Weights of a small GPT-style language model, trained from scratch on English Wikipedia.
Size: 15 layers, 6.94M parameters.
Architecture: learned positions, no biases in attention or MLP, tied embeddings.
Training: a variant of SOAP for these matrices, 501M tokens, 3822 steps.
Each number is 128 + 24 x the weight over its row's rms, rounded and kept within 0 to 255. Layers, rows and columns count from 0. The size above them is the row's rms in percent of the matrix's.

# layer 2 MLP down (transposed), 768x192, rms 0.204, rows 682-690, columns 0-191
size [ 94 129  90  93 111  83  88 120  97]
[[119  89 115 120 156 131 129 147 136 114 146 128 110 112 107 130  87 151  99 118 110 109 156 150 130 119  97 127 114 148 135 108 138 137 175 111 156 133 140 119 120  94 159  96 159 100 133 106 115  95  85 120  83 138  79  99 121 105 102  95 127 151 118  82 125 154 179 178 118 117 115 102 120 141 106 151  94 128 173 152 121 124  80 138 119 115 135 138 120 122 116 108  92 144 122 153 167 149 135 184 164 163 169 158 112 134 108  95 135 112 106 154 141 139 118 149 153 169 142 109  87 178 132 150 118 157 143 111 141 116 110  88 123 134 100 112 114 142 102  96 147 136 176 152  79 102 136 131 141  93 133 131 123 175  58 144  94 108 102 125 127 168 138 108 122 137 138 101 134 138 136 156 146 104 122 139  88 126 148 139 113 139 131 139 170 157 104 110 112 143 122 108]
 [160 140 133  98 151 152  99 131 119 147 106 107 114 124 107  87  97 141 127 127 107 133 127 113 174 100 100 152 137 148 126 133 151 110 120 147 133 104 132 138 127 140 149 152 162  93 120 106 164 158  94 138 121 113 111 110 121 113 115 132 157 125 122 199 131 133 155  94 118 144 142 141 140  98 137 117 129 139 148 155 134 135  96 116 122 125  91 146  91 120 124 152 148  85 164 114  66 179 169 144 155 100  99 120 158 141 134 130 137  99  98 155 182 136 103 169 115  77 128 117 132 107 110 138 108 113 138 128 123 146 150 161 113 125  99 113 119 127 107 130 137 111 126 109 121 158 107  93 177 150 117  81 177 154  98 151  98  70 147 133  87 171 154 160 141 174 118 123 156 117 105 127 120 157 128 116  99 101 125 118 169 101 106 124 161 138 140 159 126 173 142 100]
 [110 182  59 146 135 134 133 101 143 145  89 108 133 126 104 150 143 164 168 135 159  98 127 138 158 157 111 138 147 146 141 146 114 118 137 150 144 124 130 110 126 166 109 140 154 133  95 102  86 115 110 118 107 100 131 118 126  94 125 113 173 128 115 133  82 140  97 123  66  68  82 108 111 111 181 104  73  97 155 148 145  98 136 106 131 129 104 129 115  89  83 160 135 131 163 130 127 148 141 108 124 118 133 104 131 131 134  88 117 118 145 120 123 143 173 112  56 140 128 137 104  91  95 127  94 106 142 174  93 120 132 124 141 148 159 109 155 145 140 145 161 155 112 128 135 156 142 123 123 112 105 110  85 122  94  96 112 116 117 138 141 124 139 126 117  97  94 117 114 100 130 112 102 148  95 147 134 113 116 116  98 147 133 179 108 121 124 151 140 134 156 134]
 [127 168 128 111 144 102  95  98 143 121  83 123 106 160 140 135 114 154 108 110  86 107 183 150 134 133 140 115 117 153  92 114 149 108 148 167 107 182 140 142 165 183 136 143  70 177 147 134 133 142 145 170 150 170 177 141  84 162 153 183 123 135 134 107 120  97 108 151 132  96 141 148 120 105 126 118 156 145 122 125 102  98 166 174 133 113 126 112 108 118 145 104 133 110 154 150 204 148 109 118  94  99  97 133 154 121  93 130 147 118 110 122 107 113 137 111 112 137 122 140 135 150 120  92 150 135 133 171 102 136 128 152 137 166 138 128  86 153  89 122 142 154  96 170 112 127 117 107 141 107 130 150 115 131 166 115 118 154 106 127 130 141 102 148 111  95 163 152 131 119 139 141 120 113 129 156 108 142 132 124 135 137  98 101 138 178 130 130 147 144  94 144]
 [153 142 113 103 133  83 109 153  91 117 147 109 127 131 129 123 162  91 193 134 111 138 132 159  76 130 103 112 122  98 196 100  99 138 101 133 107 146 127 123 140 101 184 146 150 120 131 109 102 142 135  98 110 142  98 153 160 109 152 127 131 116 111 143  94 138 111 159 160 140 109 117  90 143 128 127 104 126 129 137 114  86 139 119  64 122 139 152  80 121  78  99 116 129 123 123 140 128 122 119 143 126 144 113 158 139 144 105 148 132 143 160  97 126 119 113 150 133 135 134 140 116 175 135 127 140 161 160 117 111 160 165 145 178 143 154 129 136 134 113 158  76 133 142 140 127 163 155 104 102 101 122 133 134 105 109 119  83 108 180 109 106  85 140 112 159  99 134 123 134 139 114 106  80 100 115 106 118 133 127 144 151 154 119 183 127 135 161  93 153  82 104]
 [111 136 122 118 136 139 112 149 157 157 141 139 114 145 177 149 110 129 152 139 173 127 138  99 139 122 152 131 103 121 138  89 113 159  99 108 112 132 112  81 133 141 127  82  91 181 154 115 118 113 130 131 126 150 115 139 116 106 144 135 130 116 143 147 120 169 113 130 148 139  89 138 151 154 131 110 124 147 122 128 123 103 151 160 113 140 199 147 117 154 145 124 109 123 180 160 106 129 107  78 129 142 116 141 111  96 132 126 130  92 119 115 105 134 128 156 161  99 168 124 162  79 126 110 144 120 111 119  91 100 181 141 153  91 101 113  65 132 130 103 143 152 118 121 128 102 171 142 151 131 144 130  99  99 139  92 119 138 143  96 105  91  97 136  86 132 101 158  89 118 140 144 159 123 135 112  67 121 154 123 117  95  98 164 113 127 138 129  51 146 146 125]
 [106 125 127 159 101 114 155 139 123 134 147 107 164 106 112 106 164 150 131 125 110 117 127 106 130 123 121 144 171 137 138 112 101 139 165 153 135 145 125 111 124 149 123 121 130 114 131  97 142 117  73 113 152 140 148  89 177 134 192 127 163 105  95 136 128 192 132 160 149 142 127 169 146 137 126 120 122 103  73 126 145 133 133 124 120 117 118 120 122 130 135 139 144 136 123 139 101 116 105 133  84 182 131 138 102 150 144 120 137 101 138 122 152 165 125 131  97 124 147  93 122 114 103 141 148 109 135 133 159 124 124 103 117 160 140 121 116 116 113 185 177 124 169 110  91 153 130 140 129 177 158 115 114 185  89 160 121  68 129 158 114 155 147 136 148 127 172  84 114 151  98  80 110 188 135 150 177 136 159 108 109 112 156 142 120 129 119 154 168 123 149 140]
 [128 120 136  95 136 150 134 142 175 132 135 117 144 124 127 134 117 160 113  87 107 115 125 134  75  96 120 112 139  99  91 135 145 116  95 131 166 113 164 112  76 133 131 194 120  96 140 171 144 151 102  99 166 109 137 168 156 117 138 133 107 108 136 110 129 148 134 149 101 102 101  95 138  95  88 109 163 171 126 127 102 138 132 140 150 172 121 123  82 146 133 151 134 111 110 116 134 130 118 145 133 145 118 121 126 139 116  81 130 157 101  92 162 127 122  81 158 105 114 149 145 135 124 114 148 127  97  97  86  88 134 119 162 145 126 120 151 149  84 138 130 156 123 159 149 173 167 154 164 117 135 108 136 126 120 154 109 146 116 137 118 164 208 114 140 145 146  93 131 146 131 127  89 112 123 116 132 150 165 111 128 130 136 130 119  76  96 125 170 148 169 146]
 [114 139 120 119 167 101 124 126 109 150 159 129 130 116 115 155 133 156  64 114 129 148 121 104 126 115 115 141 142 134 163 117  84 143 109 125 123 161 155  88 120 116 150 112 132 122  94 115 138 126 100 155 130 148 133 114 119 106 130 121 115 145 101 151 173 124 134 110 130 129 129 159 119 168 121 153 113 139 161 146 129  67 149 125 125 141 149 125  94  75 132 159 136 111 117 163  53 118 143 111 150 168 106 172  91 174  79 129 160 149 139 169 135 118 137 119 150 132 153 142  98  97 107 119 136 181 129 144 142 118 116 138 120  96 148 101 141 128 149 176 123 129 148 112  86 124 184  98 111 143 146 140 127 131 144 134 137 147  81 136 153 129 129 124 123 128 169 117 135 115 129 146 133 148 133 147 150  84 144 140 168 105 130 132 125  50 117  56 125  92 122 119]]
# layer 2 MLP up, 768x192, rms 0.249, rows 683-690, columns 0-191
size [142  91  87  95  62 103 138  96]
[[158 146 156  99 106 165 103 117 128 157 106 116  79 134 108 103 128 143 147 141 115 103 133 124 161  88 111 146 100 114 146 154 127 110 128 155 139 121 133 108 114 115 153 157 127 104 177 113 133 126 118 105 123 135 103 134 131 131 139 119 118 117 154 193 144 111 137  79 114 145 119 117 146 123 125 136 150 129 137 147 165 105  78 127 137 135 163 142  88 130 130 132 123  98 151 151 111 149 144 128 140  83  67 171 131 115 131 143 161 134 118 141 157 137 100 153 117  97 119 133 140 108 109 117 102 132 161 147 125 146 139 194 124 126 111  97 105 112 128 133 138  95 106 173 101 142 136 105 164 135 146  88 170 142  94 110 118  93 126 115  56 133 137 142 106 153 118 145 166 131  97 155 135 129  94 141  84  90 116 106 138 124 112 138 100 132 151 128 126 219 171 137]
 [ 59 169 127  93 148 131 117  95 110  95  96 163 150 121 135 128 136 129 155 134 140 133 123 140 134 128 110 117 158 144 143 135 102 164 133 157 154 146 136 147  95 168 149 115 165 144  90 159 111 103 147 114 109 123 166 144 139 138 148 112 118 157 110 141 154 155 103 113 110 118 136  90 158 148 152 113 122 113 154 119 156  99 130 115 138 108 133 134 187 156 125  98 124 149 130 125 126 106 124 125 138 139  94 141  94 145 139 130 120  59 160 113 140 118 117 123  69 107  89 148 128 145  99 128 125 116 176 148 112 133 124 127 102  78 134 101 146 112 135 122 139 164 120 124 152 172 154 140 102  69 149 137 140  86 148  97 127 131 137 106 163 118 119 107 107 137 131 124 125 175 135 147  81 151 123 175 129 133 136 126 120 102 161 157  71 117 138 174 100  88 170 104]
 [ 88 135  86 139 142 120 121 122 113  95 131 125 104 123 147  84 102  94 138 126 171 121 115 109 125 134 163 106 131 125 119 145  97 144 136 119  93 126 175 141 131 124 138 146 110 141  92 127 181 132 130 115 128 118 147 116 157 160 113 121 157 119 140 175 124 114 125 149 181 122 106 142 106 165  92 137 152 131 140 129 161 146 119 134  83 142 119 184 109  99 173  80  99 121 151 118 164 124 117 106  88 109 127 130 115 124 127 119 151 108 151 127 161  86 104 111 170 135 158 105  99  93  82 137 115  91 125 155 137 174  66 118 144 121 133 100 122 100 130 127 131 155 163 107 148 104 123 136 103 135  85  99  96 107 109 106 159 111 131 107 136 133 122 140 133  96 103 148 138 108 114 168 139 153 107 149 135 131  81 146 171 102 123  95 187 180 132 135 106 141 109 112]
 [142 131 153 154 155 138 129 156 138  78 153 126 140  95 133  83 146 103  73 133 176  88 108 110 179  91 112 145 126 148 113  77 128 149 148 118 140 120  92  99 167 164  97 139 134  92 134 143 135 126 138 142 114  94 120 163 163 108 113 120 144 131 115 157 103 147 140 143  97 120 105 137 160 110 130 118 106 132 137  73 139 101  86 174 138 125 108 114  99 169 157 124 116 103 152 131 101 107 134 120 127 142 161 111 160 132 138 136 123 166  89 171 150 118  63 120 109 186 154  90  99 158 128 106  86 134  97 133 141 125 112 127 163 140 134 151 170 129 163 144 137 128 111 121 111 102 143 105 126 121 101 118 114 109 133 119  97 113  87 148 175 130 118 135  97 130 129 132 141 109 140 155 164 136 104 158 143 159 132 135 126 120 139 124  92  89 164 134 143 132 101 116]
 [124 136 103  87 134 112 149 101 166 164 126  91 129 157 167 114 133 144 128 156 146 118  94  93 137 132 158 100  99 146 139 121 183 146  90  98 152 115 101 108 121 109 104  88 169 129 123 162 130 131 138 177 126 111 113 154 139 135  90  82 129 166 195 140 104 169 141 108 140 132 149 128 169 139 102 120  82 138 173 111 131 135 148 135 128 150 196 118 134  84 157 129  86 140 155 178 129 124 158 127 168 157 147 129 121 136 144 128 142 147 132 124 166 157 106 101 150  94 156 122 134 116 122 129 109 145  66 138  99 136 141 121 146 101 147 142 130 140  82 125 124 124 116 125 123 109 127 153 127 118 101 162 148 105 122 112 116 171 139 120 118 106 104 119 140 144 114 134 117 111 134 108 128 128 125 116 117 168 154  95  78 129  76 130 106 123 103 107 121 129 120  83]
 [137 124 119 155 112 135 129 122 127 136 109 107 111 160 130 130 132 120 132 156 154 113 148 108 139 159 100 117 163 148 130 109 136  68 123  94 144 122  91 104 184 134 123  87 105 130 128 163 135 123 124 141 131 182 156 191 123 126 135  97 119 115 130 121 136 157 159 133 112 123 185 152  99 120 134 151 108 105  55 152 134 119 109 169 152 103 114 138  70 116 138 139 153  99 140 156 116  89 137 125  77 147 112  92 138 106 157 137 143 148 126 146 132 143 130 112 106 106 140  93 141  93  94  98 108  98 163 125 138 156 104 122 102 165 146 108 138 132 146 107  98 133 112 147 100 143  99 138 139 112  99 135 128 163  89 131 155 137 166 130 127 111 118 145  97 115 121 122  96 153 124 109 166 158 130 161 141 117 195 150 118  89 142 154 146 164 112 124 105 140 180 147]
 [148 134 149 124 110 114 147 129 166 154 132 151 137 118 110 108 146 139 156 152  97  79 135 151  94 124  99 108 128  83 128 171 132 154  80 149 144  99 184 136  93 120 130 190  81 103 124 166 127 146 105 119 162 125 123 174  85  85 155 141 135 126 127 115  94 123 128 142 109  98 136 114 105 101 136 101 163 175 132 114 132 132 171 134 145 146 103 124  85 143 137 126 130 117  65 111 128 108 123 126 146 141 130 153 112  89 122  92 136 126  88 109 147 133 145 111 157 132 112 130 131 127 103  91 170 109 125 101  74 112 129 149 155 137  92 135 154 126 128 156 136 153 110 170 136 153 146 119 143 108 120  99 164 135 129 169 133 160 126 127 121 118 155 133 115 109 138 133 150 158 117 122  86 137 135 144 150 107 160 122 107 122  57 109 135  80 139 121 150 157 163 131]
 [142 120 135  99 141 127 107 159 129 110 125 138 103 147 118 139 109 165  70 148 124 146 187 104 135 158  98 104 128  89 141 148  96 144 132 130 168 148 110 113 137 139 141 125 116 146 114  84 136 102 106 150 117 149 139 144 112  94 107 159 122 166 114 116 186 119  72 130 128 126 121 172  90 133  91  96 136 113 115 150 155  84 154 142 112 158 132 186 158 147  89 175 149 125 123 154  96 111 103 164 106 149 124 132 127 140  81  85 153 132 137 139 156 113 146  99 163 112 122 140 114 115 116 146 115 180 124 138 123 119  86 148  70 117 119 136 120 119 179 118 119 130 120 141  91 127 183 120 127 139 115 149 144 136 133 149 125 134 117 112 133 135 102 162 139 154 136 106 148 112 144 150 132 142 117 133 119  99 144 151  98  70 105  90 105  83 116 120  88 136 129 133]]